{
  "norm": "rmsnorm",
  "tie_word_embeddings": false,
  "init_std_up": 0.102,
  "lr_mult_qkv": 0.5,
  "batch_tokens": 65536,
  "max_seq_len": 1024
}
Each number is 128 + 24 x the weight over the matrix's rms, rounded and kept within 0 to 255. Layers, rows and columns count from 0.

# layer 6 attention query, 64x64, rms 0.21, rows 0-52, columns 0-63
[[ 98 131 184 137 149  91 151 134 119 173 157 154 139 132 150 178 169 141 125 140 161 131 107 143 137 106 158 113 132 125 121  90 139 165  83 124 153  98 112 118 112 122  88 117 138 138 154 155 103  98 136 134  92 109 135 146 138 127 131 124 120 109 162 146]
 [ 98  82 150  67 106 104 151 107 128 150 122 106  86 126 145 135 174 133 100  98 159 158  93 127 123  83 120 123 124  92 113 117 147 135 145 103 122  87 169  72 111 170 111 144  99 108 146 122 133  69 141 152 188 165 125 152 123 140  93 122  96 128  75  72]
 [126  91  96 129 137  86 122  92 132 104 133 114 108 159 105 114 160 124  97  72 134 103 137 119 115  83 101 131 140 153  53 113 140  92 138 139 104 107 167 121 128 119 128 159 101  91 132  98 140 116 107 164 174 165 128 123 127 151 135 176 107 151 133 114]
 [153 134 148 115 117 170 165 152 160 156 124 144 132 117 124  73  94  97 166 128 179 131 124 116 141 158 109 146  97 150 168 170 138  95 128 112 153 188  96 127 174 152 192  95 155 163 169 179 160 138 150  78  92 102 136 176 159 120  81  92 103 111 118 179]
 [133 108 179 128 149  91 156 126 166 166 197 127 143 117 136 137  61 155 133  96 176 108 118 182 128 117 127 115 132 176 171 149 142 106 104 147 111 165  87 148 162 128 134  93 198 150 121 162 174 141 109  54  80  59 170 141 134 118  84 104 122  96 143  90]
 [131 155 141  99 143 148 132 160 126 138 131 130 128 116 151 108  58 142 194  80 156 156 176 137 187 151 100  92 101  96 118 115 198 117 124 166 145 166 106 163 143 174 140  95 173 180 161 160 107 154 111  75 104 108 228 101  98  99  99  79 134 119  86 122]
 [121 114 142 111 106 156 105  83 145 132 163 121 127 138 146 138 149 143 121 111 168 171  80 131 119 138 117 184  99 101 150 120 139 143 126 123 111 147 145 111 108 107 140 165 126 106 116 120 130 133 113  73 106 162 138  76 174 116 187 156 111 118 103 111]
 [120 112 148 120 126 125  87 143 121 105  99  99 121 106 153 109 119 120  98 135 141 168 129 140 101 156 123 150 121 124 185 149 138 123 115 148 126 136 149 136 111 156 157 111 174 132 139 106 129 155 112 129  87 128 108 131 128 137 130 127 118 138 180 135]
 [145 128 129 137  73 132  88 156 116  94 116 102 137 120 137 105 124  90 138  81 132 129 148  76 110 148  91 173 122 109 124 166  96 115 120 130 134 158 104 164 125 111 172 108 115 128 142 136 104 124 149 127  96 126 138 133 130 107  84 147 143 146 162 163]
 [136  92 157 171 154 146 115  98 119 173 145 140 114 145 108 203 156 150 123 199 117 111  92 156 105  99 154 131 100 121 132  88 132 156  70 124 157 141 128 102 137 122 116 133 153 170 183 129 106  92 150 181 110 129 125 170  81 134 190 128 176 164 180 174]
 [129 140 140 143 147  90 114 141 137 134 109 159 124 125 111 187 134 121 102 140 114 135 112 194 147  89 120 118  85  91 127  86 131 120  92 132  95 164 121 145 139 120 100 147 122  94 163 128 123 129 115 142 127 132 125 144 107 129 159 125 136 134 139 107]
 [132 148  93 160 138  94 179  90 131 127 126 109 146 152 164  62 106 114 105 114 137 141 156 114  98 130 174 137 164 112  89 153 141 179 147 156 109 120 164 143 126 145 154 146 125 125 102 132 122 140 111 126 102 124 116 109 161 151 150 116  93 121 144 108]
 [149 218  87 138 102 166 161 151 152 135 105 151 127 127 117 103 123  85 169 156 143 161 165  96 151 165 101 136  78 126 170 131 102  96 116 128 179 139  96 143 188 184 149 150 110 149 146 160 154 163 109 114 115 137 131 103  97 143 122  82 125 113  87 199]
 [186 127 138 147 114  75 141 122 165 168 113 124  80 120 159  71 153 115  88 139 131 125 162 133  90 116 122 148 108 121 103 150 140 105 152 124 120 146 123 121 159 143 158 151 109  96 115 140  99 116 127 127 162 140 163 119 178 152 172 119 106 137 142  99]
 [168  99 150  96 145 105 119 110 143 177 121 193 108 104 120 182 169 159 169  88 115 108  65 134 113  76 121 140  75 163 108 106 120 127 118  76 141  96 134 109 167 122 108 167 159 135 121 125 128  74 150 172 159 131 103 194 142 137  99 151 125 108 122 133]
 [126 100 147 111  82 114 135  82 112 170 150 138 151  86 106 149 172 133 144 152 121 163  66 116 103  93 127 189 122  76 149 154  93 135 135 119 110 117 101 138 110 105 166 143 123 150 113 103 109 128 139  92 130 134  78 125 141 135 100 113  98 151 146 100]
 [137  95  85 157 137 127 132 151 115 109 160 121  82 146 137 127  98 117 133  90  81 150 130 112 137 128  83 100 130 169 122 113 166 125 142 122 162 152 110 126 125 148 118 143 127 147  72 182  87 147 129  96 131 136 180  88 115 150 102 105 106 174  74 112]
 [124 127 127  83 146 146 108 104 112 126 133 149 143  74 133 153 126 135 121  93  72 122 125 132 147 136 200 117 164 153  90 147 162 112 142 106 179 121 165 139 141 184 111 139 117 156 110 159 121 139 134 126 151 103 126 151 126 124 111 103 153 153 101 100]
 [124 139 131 160 137 147 135 133 118 145 100 130 108 134 143 169 135 144 152 161  92 127 146 135 143 123 156 101 135 130 130 114  72 129  83 133 140 149 120 141 132 127 133 145 125  99 126  72 106 183 119 138 176 121 110  89  98 142 124 138 120 142 144 133]
 [111 161 123 110 149 140 112 114 139 144 153 119 147 112 118 174 178 149  67 165 109 185  55 153 112 146 111 144 130 141 155 121 143 137  98 117 132 150 149 101 103 102  94 167 110 127 148  76 139 115 122 163 180 119 115 136 145 105 114  68 164 145  97 119]
 [ 96 104 130  88 145 140 111 128 109 137 129 131 137 136 130 148 161 136 122 159 114 126 127 110 111 117 106 147 158  89 130 111 144 117 132 152 159 163 117 115 122 116 102 151 110 127 154 148 119 125 147 104 112 176 143 136 101 140 137 120 115 153 125 106]
 [ 96 136 168 114 114  92 124 162 137 123 128 105 157 179 124 121 141 125 105  84 140 161  92 167 150 136  90 134 134 121 166 157 134 121 131 142 158 114 144 122 128 115 130  96 113  99 134 115 103 133 162 115 131 111 145 162 148 159  81 134 160 147 153  96]
 [118 100  68 144 136 130 122 104 132 105 143 127 140  98 122 102 108  99 150  95 153 174  85 122  87 148 154 147 144 103 132 164  97 111 126  98 112 117 152 129 163  75 125 156 135  91 125 116 124 131 136 122 136 150 138 142 138 109 107 163 138 148 131 145]
 [142 122 120 112 128 135 146 114 115 160 152 137  91 126 156 141 113 123 137 119 118 160 133 147 121 117 156 116 146  91  94 113 101 136 118 169 153 141 126 127 126 163 138  82 181 125 128 109 119 120 136 132 132 127 113 101 108 135 132 126 131 171 157 122]
 [165 191 117 137  86 103 112 126 103 119 125 117  98 146 130 132  84 101 163 122 128 147 141 111 141 128 126  97 118 119 161 128  93 124 125 125 100 117 148 151 110 106 120 104 141 132 162 128 115 130 120 166 139 116 101 138 127 133  98  82 120  71 122 105]
 [150 112 113 140 132 133 125 113 128 127 128 104 149 115 110 117  89 117 136 118 147 137 101 182 129 110 108 103  99 126 118 135 149 128 143 121 137 142 134 119 161  96  91 155 136 137  98 131 150 148 136 127 117 111 176 122 144  81 150 185 122 122 121 150]
 [108 147  97 119 130 183 129 143  83 131 108 136 155 141 133 150 113  86 106 128 177 161 179 142 119 130 114 118 135 141 152 161 165 158 139 143 114 123 131 103 114 112 138 124 149 148 146 151 113 134 127 115 151  70 157 103 140 108 140 116 128 142 120 136]
 [135 110 143 121 119 133 151 182  88 137 120 129 146 138 115 120 123 111 150 132 157 115 113 130 110 151  91 139 119 165 165 139 124 116 164 111 122 116 137 112 101 150 142 102 131 160 116 139 130 157 147 133 131 146 104 129 117 106  94 151 123 133 123 114]
 [123 144 102 145 152 133 153 128 109  95 105 135 130 130 166  77 123  98 103 112 123 147 121 133 148 123 126 139 121 124 195 127 117 117 120 108  87 140 118 101 111 143 132 102 157 114 156 116 153 126 142 160 124  77  81 154 108 124 113 113 126 154 168 117]
 [ 97 126 140 132 119 136 104 108 135 171 166 107 133 156 127 149 116 137 156 186 136 150 112 131 119 153 113 148  87 175 164 152 123 115 114 142 139 115  99  77  83 123 124  93 105 149 136 156 110  86 107  86 134 115 124 106 136 152 145 122  49 112 127 152]
 [129 126 105 131 152 105 132 133 179 149 139 114 139 146 148  95  96 152 114  92 148 108 132 131 140 112 143  93 149 140 105 102 126 197 135 144 119 149 148 152 126 156 124 147 135 144 146 132 140 129 129 175 138 122 112 120 153 121 118  95 103 113 162  92]
 [106 131  95 155 169 156 127 140 156 137 106 137 126 120 114 144 144 136 142 111 124 123 130 115 161 109 159 106 170 168 104  95 122 116 157 148 109 135 148 132  62 133  78 133  98 149 125 131 131 146 107 138 170 173 149 133  87 153 158 110 158 101 108 122]
 [149 148 136 156 153 152 126 159 115 139 134 115 149 127 131 155 129 132 130 127 115 156 142 131 135 110  90 114 106 101 105 140 162 129  95 126  99 127 159 112 140 101  73 100 125 142 120 110 147 118 147 197 166 112 176 149 115 146  87 162 198 133 148 130]
 [148 112 137 101 151 140 175 121  92 127  95 155 171 107  86 146 132 138  95 107 120 100 190 135 142 103 119 115 116 138 113 152 129 104 115 103 125  90 138 124 150 155 113 129 111 122 155 164 135 155 112 110 145  81 153 122 138 160  89 129 148 113 148  90]
 [160 159 105 105  88 125 132 105  87  96 162 121 119 158 136  94 105 140 172  95 125 152 119 140  83 165 143 127 128  78 126  76 149 151 135 124 143 103 134  90 137 136 106 145 148 134 131 166  75 132 150 130 118  85 143 119 151 110 140 131  93 147 106 128]
 [117 102 145 158 122 104 140 117  69 158 109 130  95 125 132 120 182 146 105 155 123 121  81 118 133 176 135 130  92 121 127 111 144 118 118 120 151 102 105 137 139 109 122 129 146 106  92  74 157 131 150 153 157 115 145 157 140 110 143 126 131 132  71 125]
 [131 140  78 132 117 104 144 119 140  94 142 135 139 149 137  60  88 133 142 111 131 119 100 104 150 144 150 132 145 152 124 154 106 146 169 110 114  97 104 164  99 157 141 121 141 168  79 188 111 137 124 105  74 110 121 119 116 152 154 121  67 104 153 130]
 [135  94 143 128 114  89 125 115 106 134 124 112  86 140 121 126 150 140  95 137 134  91 146 119 148 111 121 136 143  89 151 111 109 101 149 143 103 131 121 154 104  86 122  92 120 110 160 123 129  87 110  85 100 145 156 120 158 143 125 130 105 101 123 118]
 [109 100 127 131 113 129 127 119 124 146 154 102 137 103 134 129 116 104 155 134 173 137  88 125  99 170 136 170 110 132 100 152 125 119 150 148 105 130 138 128 137 104 138 119 120  80 113 103 130 126 108 112 152 191 114 137 137 105 119 156 102 141 104 133]
 [138 154 145  93 154 121 101 140 169 100 102 103 117  82 101 130 102 113 122 111 109 125 117 115 186 123  95 163 111 173 137 129 122 114 109  96 103 142 153 114 131 137  99 151  82 142 172 128 112 140 146 182 141  95  93 113 147  94 122  95 110 137 145 147]
 [ 92 129 105 118 171 126 176 132 110 138 139 148 133  87 114 112 189 140 115 115 132 149 127 143 135 112  93 107 103 159 122  86  98  81  90 136 136 115 118  90 154 123  98 142 130 149 183 104 161 107 103 143 139 126  67 160 115 105 120  93 141 128 123 152]
 [141 129 111 118 151 109 101 151 110 138 127  74 115  81 125  71 103 132 126 142 130 120 114 113 169 146 123 162  86 149 115 115  97 139 135 108 134  94 127 137 111  90 170 149 124 106 115  82 127 134  65 135 116 142  74 109 139 123 136 171 121  79 108 128]
 [136 119 152 130 119 131 121 138 144 153 148 125 165 129 123 107  98 136  99 104 135 120 156 134 144 156 140 157 141 155 121 109 102 115 136 153 149 105 139 113 142 147 107 162 125 126 122 152 141 171 121 116 154 137 135 142 166 129 138 115 152 115 153 161]
 [ 79 113 116 142 126 143 108  96 155 138 185 126 117 136 126 100 100 124 147 179 135  98  82 147 117 172 166 158 125 108 118 132 132 129 152 128 144 141 145 109  97 133 168  93  95  87 152  91 157 111 133 128 112 132 110 134 121  93 103 109 110 169 115 121]
 [150 133 118 164 106 158 120 125 119 187 100 115 141 114 131 134 112 110 120 103 146 115 157 165 119 130 105 145  99 122 119 164 105 116 102 114 117 131 108 180 136 118 112 103 123 126 159 103 109 110 163 156 134 127 129 119 144 117 123 151 153 121 156 128]
 [132 152 111 121  94 139 134 115 118  95 114 124 114 165 144 120 132 111 163  93 116 126 139 149  94 153 153 118 126 123 120 120 102  86 129 157 132 109 132 174  81 138 115 134 138 113 169 137 133 138 107 122 158 176 148 142  63 120 167 109 139 107 100 120]
 [112 117 136 105 140 145 144  95 130 144 149 104 131 121 105 153 218 135 152 131 104 107 145 122 114 109 120  90 142 126 102  72 127 129 106 141 149 138 111 105 127 122 116 145 112 163 157 133 169  93 116 137 138 124 100 135 126 134  99 124 154 152 121 126]
 [123 109 151 165 117 123  90 104 139  90 103 135 130 126 144 106 119 120 120 148 121 118 148 106 140 147 125 149 106 144 127 126 114 128 112 153 126 155 146 121 148 120 137 133 123 120 109  92 129 116 140 118 110 133 117 121 127  88 134 124 106 135 113 124]
 [154 135 120 154  82  85  90 124 185 137 151 112 109 136 172 136 129  97 128 125 108 134  88 135 139 134 144 135 114 130 155  97 113 111 160 128 155 122 116 142 131 169 128 127 163 115 117 153  88 114 127 134 120 143  85 175 145 124 159 121 106 133 136 119]
 [ 85  87 104 100 137 134  79 103 129 151 166 120 156 127 111 151 140 138 117  92 151  97 101  87 139 108  86 117 120 163  89 120 133 111 160 116 102 129 165 131 105  99 127 138 112 146 121 103 147  95 143 110 132 178 150 118 152 116 123 135 117 137 113 115]
 [123 151 139 111 133 107 130 113 160 144 114 135 155 131 134 144 133 134 120  87 120 141 152 133 138  84 111 107 146 136  77 130 144 117 165 141 132 144 121 153 143 154 161  97 125 167 102 178  88 108 135  81 133  85 115 113 171 155 103 130 148 135 119 144]
 [ 88 144 121 129 131 124 104 102 123 114 175 129 124 136 149 114 129 155  97 164 145  75  44  81 131 176 162 125 163 134 125 152 139 139 148 142 137 140 124 103 133 123 132 144 114  87 120 125 147 155 143 131 102 169 132 147 135 111  98 126 147 152  88 116]
 [105 136 129 134 146 112 132 167 128 133 123 143 133 148 158 143 120 134 133 128 128  90  79 154 152 103 147 138 137 154 125  98 169 146 102 112 133 105 138 102 104 141 122 114 124 141 122 105  83  80 138 130 117 115 112 163 112 123 163 133 124 160 104 125]]
# layer 6 attention key, 64x64, rms 0.218, rows 0-51, columns 0-63
[[135 162 157 121 106 147 153 130 168 118 131 120 147 102  99 144 121  97 153 144 128  97  95 117 105 120 105 130 136 122 113 127  72 131 128 113 159 151 161 125  99 116 148 153 126 128 148 146  92 137 115 133 157 112 109 127 125 141 124 156 152 101 123 120]
 [118 111 145 102 142 133 120 115 134 125  85 167  71 118  83 154 155 140 155 142 135  97 135  88 204 116 120 139 110 160 114  62 103 112 120 104 166 114 140 135 125 138 133 131 137 101 111 104 126 132 133 133 150 103  78 134 123 103 122 170 127  97 127 158]
 [140 108 141 125 123 134 110 108 178  76 102 177  95 158 110 134 110 161 135 134 118 142 112 154 169 117 125 126 126 138 135  99  96 114 160 110 118 115 158 146  98 133 127 135 143 113 134 101 104 171 104 182 179 152  75 128 111 104  83 124 143  72  99 126]
 [109 147 100 101 118 124 156 137  98 135 121  73 128 137 110 164 137  80 122 137 152 115 121 105 112 137 141 123 110  99 107 128 116 116 129 158 168 121  98 120 131 116 111 119  90 157 139 129 126  69 119  66 112 110 144 106  88 120 146 131 109 195 163 150]
 [148 102 126  65 121  59 164 134 131 112  97  63 162 154 133 150 136 119  99 119 197 114 146 101 125 151 163 112 132  79 108 119 133 145 143 146 114  96 109  92 131 115 154 140  89 177 144 120 149 111 148 127 111 151 175 141  95 120 170 103 147 183 149 154]
 [151 107  81  77 175 133 129 149 126 116  76 162 120 159 109  80 109 113 144 127 164 157 150 154 154 158 144 158  87 134  85 119 129 136 131  99 130 131 143 134 117 146 139 142 163 147 151 113 143 164  88 169 148 129 128 140 134 125 134  89 144 123 108 143]
 [114  87 154 122  99 137 117 148 101 123 141 140 122  97 157 126 129  94 126 108 115 141 163 120 117 141 145 105 147 141 153 113 122 178 169 150 110 122 132 116 163 135  88 178 109 134  64 151 128 123 128 116 138 141 130 163 156 141 151  96 111 138 111 130]
 [158 113 100 128 161 206 102 135 116 146 171 142 113 174 130 120 104 153 130 112 144 139 139 154  94 121 153 114 164  91 148 158 156 104 119 168 117 147 164  86 157 166 121 130 193 141 137  97 134 150 126 149 112 112 136 155 132 144 147 124 153 150 120 131]
 [111 107 107 114 168 134 130 100 149 129  99 160 136 145 123 124 109 139 141 146 128 118 138 136 180 134 141 115 149 120 122 138 128 106 151 140 109 136 152 139 144 125 136 126 132 120 121 128 154 138 127 113 189 140 118 113 114 146 144 147 155 101 107 139]
 [131 135 154 117 123 137 125  93 145  76 104 166 121 132 121 100 110 160 149 113 141 128 146 121 162 117 122 139 160 136 130 129  93  99 125 145 112 106 128 187 129 143 123 133 124 128 133 112 126 163 107 134 167 154  94 107 140 121  76 152 150 127 114 117]
 [112 103 134  87 108 114 119 125 112 116 148 120 157 153 148 140  95 124 121  83 160 123 184 121 113 135 129 151 157 130 117 144 120 119 120 153 117  95 126 133  87 143 134 129 157 152 131 149 128 139 115  99 110 181 135 106 137 158 126 138 132 120 106 100]
 [107 142 174 160  99 130 109 155 129 102 147 130 112 103  98 138  82 130 130 126 103 138  93 135 162 103 111 127 139 144 142 107  72 117 119 138 149 139 142 155 115 131 133 100 149 102 128 135 105 121 135 165 145 163  75 134 170 138 107 153 200 100 159  95]
 [151 150 152 150 139 128 156 129 103  82 171 118 149 145 107 149 141 111 134 161  92 135 124 103 143 139 100 141 161 125 159 116 106 134 134 109 122 128  99 123 114  94 144 144  65 119 108 144 138 127 202 116 144 174 151 128 145 148 136 116 102 103 107 150]
 [ 97 180 145 162 122  47  42 147 123 132 132 165 103 136 118 129 131 149 118 199  86 106 165 180 180 124  72 157  64 201 151 134 177  93 103 124 131 133 121 128 188 155  93  89 165  75 123 129 125 118 155 127 102 145  45 114 145 137 127 143 192  99 142 123]
 [166 138 128 104 125 109 104 144 144  93  83 136 112 106 126 147 120 100 131 124  97  80 127 115 146 118 130 100 124 168 141 150 111 109 153 101 134 134 112 155 134 131 137 149 101 152 109 154 111 137 123 157 126 139 124 156 132 137 138 136 131 106 138 131]
 [134  86 159  98 167 135 138 119 147 110 101 164 121 136 123  97 198 140  92 145 104 137 185 113 138 156 140 159 116 142 143 109 112 136 122 126 135 127 128 111 120 131 141 144 154 118 145 108 155 127 121  80 132 159 126 115 145  84 116 158 105 136  98 110]
 [129 153 117 138 116 104 122 142 133 120 105  95 113 114 147 102 139 150 138  71  97  96 129 164  77 122  99 125 134 123 118 125 138 133 151 130 124 122  73 144 144 162 143 132 114 105 122 135 118 107 152 125  99 135 119 151  74 106 114 107 134 129 129 108]
 [187 194 157 106 117 169 147  81 104 104 117 109 157 132 115 102 161  97 139 143 156 129 108 104 151 109 129 107 157 138 122 136 134 102 182 120 128  99 148 100 119 131 141 119 145 123 131  98 165 114 107 127 137 116 117 116 116  67  90 172 136 119 115 158]
 [ 72 134  86 118 123 138 157 149 105 116 126 107 103 141 114 119 132 117  97 151 148 157 145 168 134 152 135 102 147 131 128 129  72 126 135 142 143 144  86 155 136 147 124  86 123 133 165 104 141 122 116 127 124 123 118 108  99 104 176 130 173 143 181 135]
 [137 128 102 144 166 125 111 146 113 127  86  98 112 144 136 144 119 107 100 123 108 121 137 176 136 168 130 138  91 144 131 115 110 143  96 123 127 167 130 111 145  90  94 143  86 166 125 151 122 114 136 135 141 115  63 133 128 126 172  96 111 131 145 152]
 [ 89 124 127 136 149 108 114 125 137 111 136  71 100 104 108 174 178 110 141 121 159 144 123 113 142 136  93 130 145  93 123 109 119 124  96 112 174 141 121 167  95 144 151 133 105 123 164 129  80  73 106 117 111 133 116 104 137 126 117 153 107 137 141 119]
 [151 196 106 104 129  59 138 134 113 127 135 101 143  72 104 134 171 122  87 133 116 109 135 167  75 135 112 104  97 125 117 152 103 161 124 149 149  76 118  68 108  86 137 140 108 169 163 144 118  46 115 129  98 129  92 154 102 131 124 123 161 136 154 111]
 [107 119  97 118 188 127  98  93 122 154 103 142  83 131 104 147 119 169 177  79 116 127 131 152 155 164 122 127 118 145 100 123 102  77  84  77 160 120 144 163  98 120 153 108 144 122 203  82 108 137 124 153 114 144 106 135 108  98 121 118 129 137 127 151]
 [148 118 132 104  95 128 103 120 131 104 119 163 147 122 154 133 132 135 116 159 145 146 135 113 112 118 151 159 115 120 113 113 123 158 131 150 153 103 103 146 117 132 150 140 162 104 118 127 169 126  67 120 118 118 113  82  94 116 134 145 176 135 125  74]
 [137 170 147 138 116 142 154 115  95 117  93 103 135 105 149  90 149 134 104 156 148  98 165  91 138 129 130 154  99 132 146 154 108 133 114 137 106 122 113 147 106 138 121 119  93 115 172 133 168 115 148 114 139 128 108  98 115 110 128 156 143 118  99 120]
 [152  79 111 102 145 160 107  91 133 185 151 134 151 134  91 143 126 183 156 135  95 156 138  95 151 167 122 123 134 101 108 144 139 120 149 178 106 128 165  99 136  79 106 142 150 119  89 126 152 144 120  91 148 180 137 104 176 102  62 166 140 102  85 107]
 [118 146 157 105 101 157 136 135 119 142  98 143 135 142 135 130 120 130 138  96 117 135 133 108 139 119 118 123 151 131 109  78 105 130  93 181 150 115 127 135 122 151 101 129 141 147 138 168 115 131 135 138 129 126 132  97 101 121 125 118  95 104 147 152]
 [135 146 143  77 133 175 154 191 112 133  84 150 144 120 152  98  90 151 122 112 125 129 140 164  61 128 145 119 145 132 128 152 150 160 139 125 116 137 158 102 131 145  94 113 149  80 113 144 109 158 171 115 133  89 131 182 147  90 106 149 139 112 108  81]
 [123 166 112 149 112 174 107 153 122 124 143 154 141 139 138 154 159 135 165 108 139 166 127 133 127  87 117 108 118 129 135 138 124 148 116 155  99 100 115 126  93 117 103 120 145 118 115 128 130 136 150 106 150 117  97 152 105 127 137 130 137 130  90 120]
 [145 113  84 109 158 153  95 104 148 131 106 116 176 163 182 102  88 151 127 115  98 145  79 157 137  84 140 139 149 125 139 125 145 125 104 111 185 139  95 159 138 169 114 119 108 150 171 175 101 138 125 153  74 115 104 145 127 187 138 151 106 112 146 144]
 [131 146  99  76 150  63 116 185 147 138  98 136 127 116 152 139 130 128 112 139 182  86 123 130 142 143 125  89 123 149 134 101 145 154 115 118 134 116 128  86 154 144 140 182 106 105 154 113 133 133 149 146 106 139 131  77 140 118 124 128 127 139 121 108]
 [151 136  86 129 131 110  97 125  99 140 135 123  62 129 133 122 105 165 144 119  99 102 135 102 129 136  71 115 165 118 115  97 132 106 103 118 131 190 130 113 106 129 119 123  73 135 137  83 105 132 115 122 178 124 142 109 101  74 138  74  75 165 137 227]
 [179 110  81  97 135 114 123 100 143  98 121 131 119 115 149 135 116 119 128 202 107 120 114  68 122 118 124 157 139 105 129 163 154 156 145 133 103 142 134 126 151 130 153 119 122 146 141 118 120 124 159 124  89 149 104  72 156 138 123 134 184 202 157 141]
 [130 131 125  96 149 138 150 125 137 157 153 158 121 132 132 102 157 129 128 130 116 126 156 117 150 117 151 114 127 127  97 128 143 152 176 155 119 120 159  87 144 106 148 155 151 116 152 132 150 155 113 113 129 135 180 136 117 129 130 144 136 120 190 144]
 [133 126 170  77  78  80 125 155 156 104 130 112 125  92 103 126 104 139 115 108 101 100 122 121 135 111  82 122 172 123 127 115 154 147  74 130 128 128 131 142 142 151 162 123 100 150 103 164  28 156 118 150 105 160 124  74 174 131 165  89 120 143 160 108]
 [100 110 131 134 101 136 120 127  87 160 132 143 148 127 126  80 146 129 129 134 145 114 107 144 112 160 111 135  95 127 107 130 126 125 122 105 131 126 103 116 153 137 110 112 140 111 115 113 124 133 112 143 144 144 113 178 142 106 167 133 113 115 114 154]
 [155 114 109 160 107 138 118 112 155 169 151 138 143 126 118  85 104 147 132  99 112 166  99 139 108  82 138 126 125  98 108 123 114  91 123  97 132 137 141 121 116 152 135 144 156 158  95 108  87 146 102 119 154 143 125 126 117 124  99 124  79 140 126 120]
 [137 102 167 116 102 118 108 108 102 110 139 137 142 118 127 115 160 160 125 123 138 122 147 128 105 120 127 133 112 146 103 133 113 115  84 160 127  85  84 166 102 125 122  98 137 106 141  99 135 124 158 136 124 144 150 150 141 133 143 112 131 132 139 154]
 [ 92  92 116 101 132 136 130 114 142 165  90 100 118 111 137 118 142  86 148 145 167 102 140 106 130 167 140 123 139 107  99 129 147 122 173 102 136 148 132 133 135 110 176 149 110 112 115 119 144 125 135 143 113 152 133 108 118 143 151 162 144 156 158 134]
 [103 132  97 165  92 146 120 138 155  81 117 126 111  98 141 138  73  49 125 126 162 129 134 144 164 151 130 180 134  93 114 136 135 118 117 108 150 172 112 136 159 118 139 126  91 129 128 155 116 186 160 131 116  75 120  96 135 134 152 136 119 118 133 164]
 [131 108 106 111 143 142 132 143 153 156 187 141 114 128 122 138 151 146 126 176 158 135 172 142 129 154 117 109 110 120 129 114 141 154 201 132 134 146 139  90 123 110 133 154 141 101 132 189 115 151 105 102 133 162 133 109  98 117 134 120  80 113  97 138]
 [151 119 113  71 107 142 146 127  93 102 160 114 154  97 142 135  89  85 113 121 101 134 116 125 125 139  99 112 122 140 140 146  62 155 122 126 213  95 103 124  99 134 105 152 137 159 134 142  93 145 118 131 132 131  90  67 133 139 113 134 116 111 117 155]
 [120 110 169 119 144 148 122 162 131 158 111 119 146 121 135 101 144 153 144 115 156 106  91 129 153 115 119 132 119 135 106  90 167 167 139  84 107 117 175 117 109 129 142 182 122  88 137 165 180 120 126  92 122 156 140 155 156 124 105 147 138 115 100 127]
 [154 111 143 100 146 169 120 125 119 108 169 126 100 171 175 111 114 119 169  90 113 124 134 166  82 117 123 106 149 143 152 144 145 160 130 147 135 147 146 125 139 105 112  70 111  64 120  79 131 136 141 129 126 103 121 193 142 120 122 105 110  94 118 113]
 [127 130 106 134 136 123 135 110  88 157 128 134 133 111 106 156 147  89 125 144 142 149 140 115  86 149 170  87 151  92  59 161 139 129 130 145 123 115 120 124 164  94 137 147 128 116 116  97 127 119 102 104 138 120 116 126 117 120 105 137 138 132 131 126]
 [125 157 134 137  55 134 130 117  96 130 135  95 127 123 118  94 104 138 113 141 149 134 116  92 131 144 113 128 116 132 130 139 124 130 113 112 129 158 140 144 119 101 125 126 103 106 124 120 124 126 104 127 183 129 100  97  96 102 149 131 142 141 131 159]
 [121 117 129 107 132 135 102 141 110  75 114 135 158 133 131 204 150 112 151 146  97 113  99 129 157 131 126 142 108 144 154  94 140 129 120 148 141 140 114  94 127  75  84 131 100 124 144 159 138 144 113 124 147 111 120 110 133 121 117 123 161 126 119 102]
 [ 97 125 136 164 138 135 164 121 114 104 159 119 133 104 126 114 118 111 131 133 157 131 108  97 157 133  90 144 153 150 170 137 122 147 135 121 137 125 112 142 145 134 128 131 121  90 143 150 147  91 153 115 113 114 127 133 159 113 107 154  92 117  77 139]
 [140 135 128 150 100 103  81 117 153 166 147 127 152 130 140 116 135 148 102 116  97 144  97 130 143 105  91 102 138 110 144 161 149 118 146 144  84 108 127 177 104 173 167 133 160 124  90 107 109 126 171 102 117 116 127 120 140 144 140 133 103 122 114 118]
 [139 122 147 117 117 149 106 141 104 112 111 172 128 100 135 121 110 110 128 133 109  91 129 144 132 131 135 117 100 155 159  90 100 137 157 129 120 158 118 104 161 116 100 127  86 117 134 134 155 100 156 138 163 155 116 104 113  99 134 113 137 123  94 133]
 [150 145 149 113 124 129 160 121 155 167 101 146 123 139 115 127 177 141 131 136 148 136 130 185 141  96 137  98 130 133 120 135 140 117 183 150  91 112 126  88 147 173 112 100 117 168 137 126 110 101  94 117 144 118 156 135  92 159 123 100 119 123 101 153]
 [125 160  87 147 173 155 114 106 132 143 139 125 146 126 167 102 155 169 121 152 116 104 125 155 124 136 117 115 161 129 105 148 184 159 147  86 126 135 115 153 133 136 164 168 159 165 121 122 116 123 154 144  96 128 149 143 129 112 124 147 142 169 140  58]]